From a checkpoint of a small transformer trained on Wikipedia.
Architecture: RMSNorm before each block, rotary positions.
Training: a variant of SOAP for these matrices, 3322 steps.
Each number is 500 + 25 x the weight over the matrix's rms, rounded and kept within 0 to 999. Layers, rows and columns count from 0. Numbers have three digits each.

# layer 11 attention value, 256x128, rms 0.105, rows 66-76, columns 0-127
480510480524464506463508520521497487516497522473515503486531512474523513485520531485482485475506521485521503466509501494472563522512483512526496541481474474484511463538531514540498477476489516470533509468502510481469507499502498517522499496469478442524464557510473473455445452487472540530477525490547503500490540485464488507465478454499495494480464481511489473492507486521500545476526
533513506501462510521502486459529473517480471539506503472489556527451454520519497472490517518510505486521486511526515536490442547477518507474463488511496474467488487502492519500498449462502533522491498489496476522497496489561477537484507547487490520494484503494481512539470523509534468528505495515509460506495517490481540507520516515514505526463491480510517519524499506473524512470468
514494490463493485484515511498503494504480514501513478516515523511487508499513526519475525483483479472524529472488466467509476507497525497484502525515477530465482496507485464551499506495487526513489491477502483517495507477533526518472485504471509487532499510470489506549481533470508455546543513515481476492484496496457518459502537500492486451544519526559479471472521467483520477478499
505502478521513518533506540530516482469528485515481513488480491526444503538516488526505502492463495535464501491509506507508498455462503472483494481492452492482492495505540503473507486492476489495505493488478482478495493520510506479510480497489467476471515503519475505502461529488525491501506499487527509525511528496485489558446507521510510478542487490476520486478520506509492487487507
500460453508514469469536505502542541488485487535515497515517482494500468483473541481466504477503522481509479519459497484490485515494500485428514540465518503485530476450475482475503480472502477469483511511518499503529461480485478526520498538502465494506501458502513492526453505491494485521504512465480463461490491477510495536493524472487497504499489484483492488488456519449484543484491
473493495486467532505468497497498511527502543480519487494497517503480523502503472481487514497492480517455527503455507494500468502472514482489500490495527491543498557530479518500524501534506510486513476527534500509510483528521486487519461527517493500513525509489494540492525519504498497473487511495472515501517471513492512525469499534541521465515571528508475512502495465486508529566512
491452524461568497495528562480481523537513518489511539463518505470526507525509500524480497495500485523487510484503521492473527520510494498524490457492473509492470469471480504541505519527498526511481514509447467537480489496512536517453497475491440478499478529498501495491487507464476496507490520534505508522483527499520516508504517489509491530493524475503493491532480514531494472487523
510488487506483492470520529509507477481497503495552486497504475451519484488498530486510503512487497470511547506542539534518488531513491459515511486499513487483508520538456550510432495489478511498514488484545456497477499517487518493516461505552498475525481531538494518527493475495496502483520529503510536478499526490509504511495468491502511538502511519523469477526474488477494465533481
513540511547503523512479497508517507509481513514478514502490495508476534509511502467509489485522527502476511486463493514500505459505510490467442501489508523506539528530471504539506491488482462539505495490541505478526476502520468484504528503532491502471510523507559504504492514490528527493505493487511546513537495513541500513509475512488502523488503496515519480500482528538510511540503
528483475526480471471502471540483526514497508484523513477510503501487511481501530443511523491487492492507493480515522451499518512505527464521534505470499461519507482478509522554507528501519504478517495554497500475491502507468544497514498502551535510515517500464490469493524440493462525524502512505465522486522504499499463493487507486585490512524496511525489541481507507484524519512508
531500503494507514536513503514482463516485564503502524455464483465541537516502474439555546478520524519511536504505541543474516473513529499503497494495501490511523517527491552528455484497475530528511459495471506461497501498503532484509522482529513504523530517462476491488522481477513507514553492426515464477507492500507510487517504496522491528501474484541465517488512486521496525509516
# layer 11 attention output (transposed), 256x128, rms 0.149, rows 66-76, columns 0-127
533468515535527503475522499444442469541529527452531500510512514479541507513539487507437492476511481453503501481494507552484501463502509501532520506514464475549489451518465513502489468460473520473473539500501516485477510492532502499486518549506500486494508472507463543487493456512491510500494523461553517484493526518495526507493499484493515455455442517516527490490471459510496485496496
503489484496477508552483491508522552485513463491468518473526480520502489497475520480511515527520483459484483465490526473496483505451504516508493493490522488517532478500546492533518500495476524574465471498497513544473532510534477561496497489553485481489441525490480487542493540486516486503493511510512496490509535490493477527492549542486530480483525513549514461501484507530460528534468
520473454474517510481525469544482521506483472490507529495511511512466494504493493505482536496536522533522505522445490470536495495515481495468537492499495527452503509516533480523487514472496514493476458502465554500480507493513512519497511467495541459470512525463458507522528500470509489554530511464499469468474510482465481484469484534507506480481494513501524501484542476509524518498535
502538455505502515524516475496518504511484493497504470516499497481491503494488509534503503461484495516505518508507520509487509528510494497481519477482502517485454513447484512513511475523507497504523535515511499499482503484520496464487471478509479481503507467541451494468501484417497493544492525524507534500519514510499472490509539480427557513487516533469485468525509530479511522521516
514525466506520499490502489490553525510511504461509512490521477537509510511504476510492518496531497495514528513521513490487517446495466478471474506453499533437506483495549485524500494511521477512466558507516510514531528458530476536486467542501454500497540497542479522538452482561511530479498516496489454471500511504502520488524487498528493525525522512502544536456507487513504520489498
473528554487497517455483471543532500484499547470497520497510501503512508472468508529488530484480531540498467489491538510558463530490449499485493449509486488489581508494473487499493518515511478477488495521506507527507503513513514500541480494492482503487500492490492497473466512508511495471510506527492512516525502523547514527474517484519513502516524534455495485522504523482539486516524
516492505501521489503513519484484481507486538535528521466482502488467519539504507522484522514498505459490519525488496530495533487536499511498505494452492511496485503497535515529558491471514529485493453506509479516449476534487498466426499509490485490508445543521442513441469554544503545522524495495513493492521481498530470488454454485490512493480504479514472509528509489540502479508544
535489495504513482470491513501482499554485502489484469481559505474492492493478506494466516519563539521537514471507512494494528508538505507481519508490511494511491495531482496512500540484496492507478458512537520474522508524481481506489504562513466467505467467487548508535473525541509506502504511487530503488506444495481508517485474483505514496510501519480484530513510476496489504473495
512517511490471512515490510490515481497482511476464489475450514488486496537491517506518510519438505496493481480494512516523507459488490502497483483520526520514499480496501510489481484511474480548482515469562485531503520526537460494534517475511499520480508486480520511538490499496506501539464488499492546548501482486536522484539493485499506507549518507474521501482499488520493527533475
530469526543497524510538470482433485502469514534522503492525518534501502500522498489472499471535549497530477517504539526507518526518483439533522496524493547535517475510478496531475480449486500461534510497490505526507530519489486465522493492511525522499500493477556563498511491542537465473520507495472508487516515519496512490490503506522494509504517483510476531515507520503496511525496
536470516535460511502502545486476511509477504464502483478478488476539524498493544476531525482514509483513497512495504480488473518507513478511498495548514461493474495478480466508485504472501517494521481511542547513522536515520471481474521481496546507529513476516533526493524496511454486509466461498545512461566520527501499493485441526545494483509491481448449531549484514514499527514492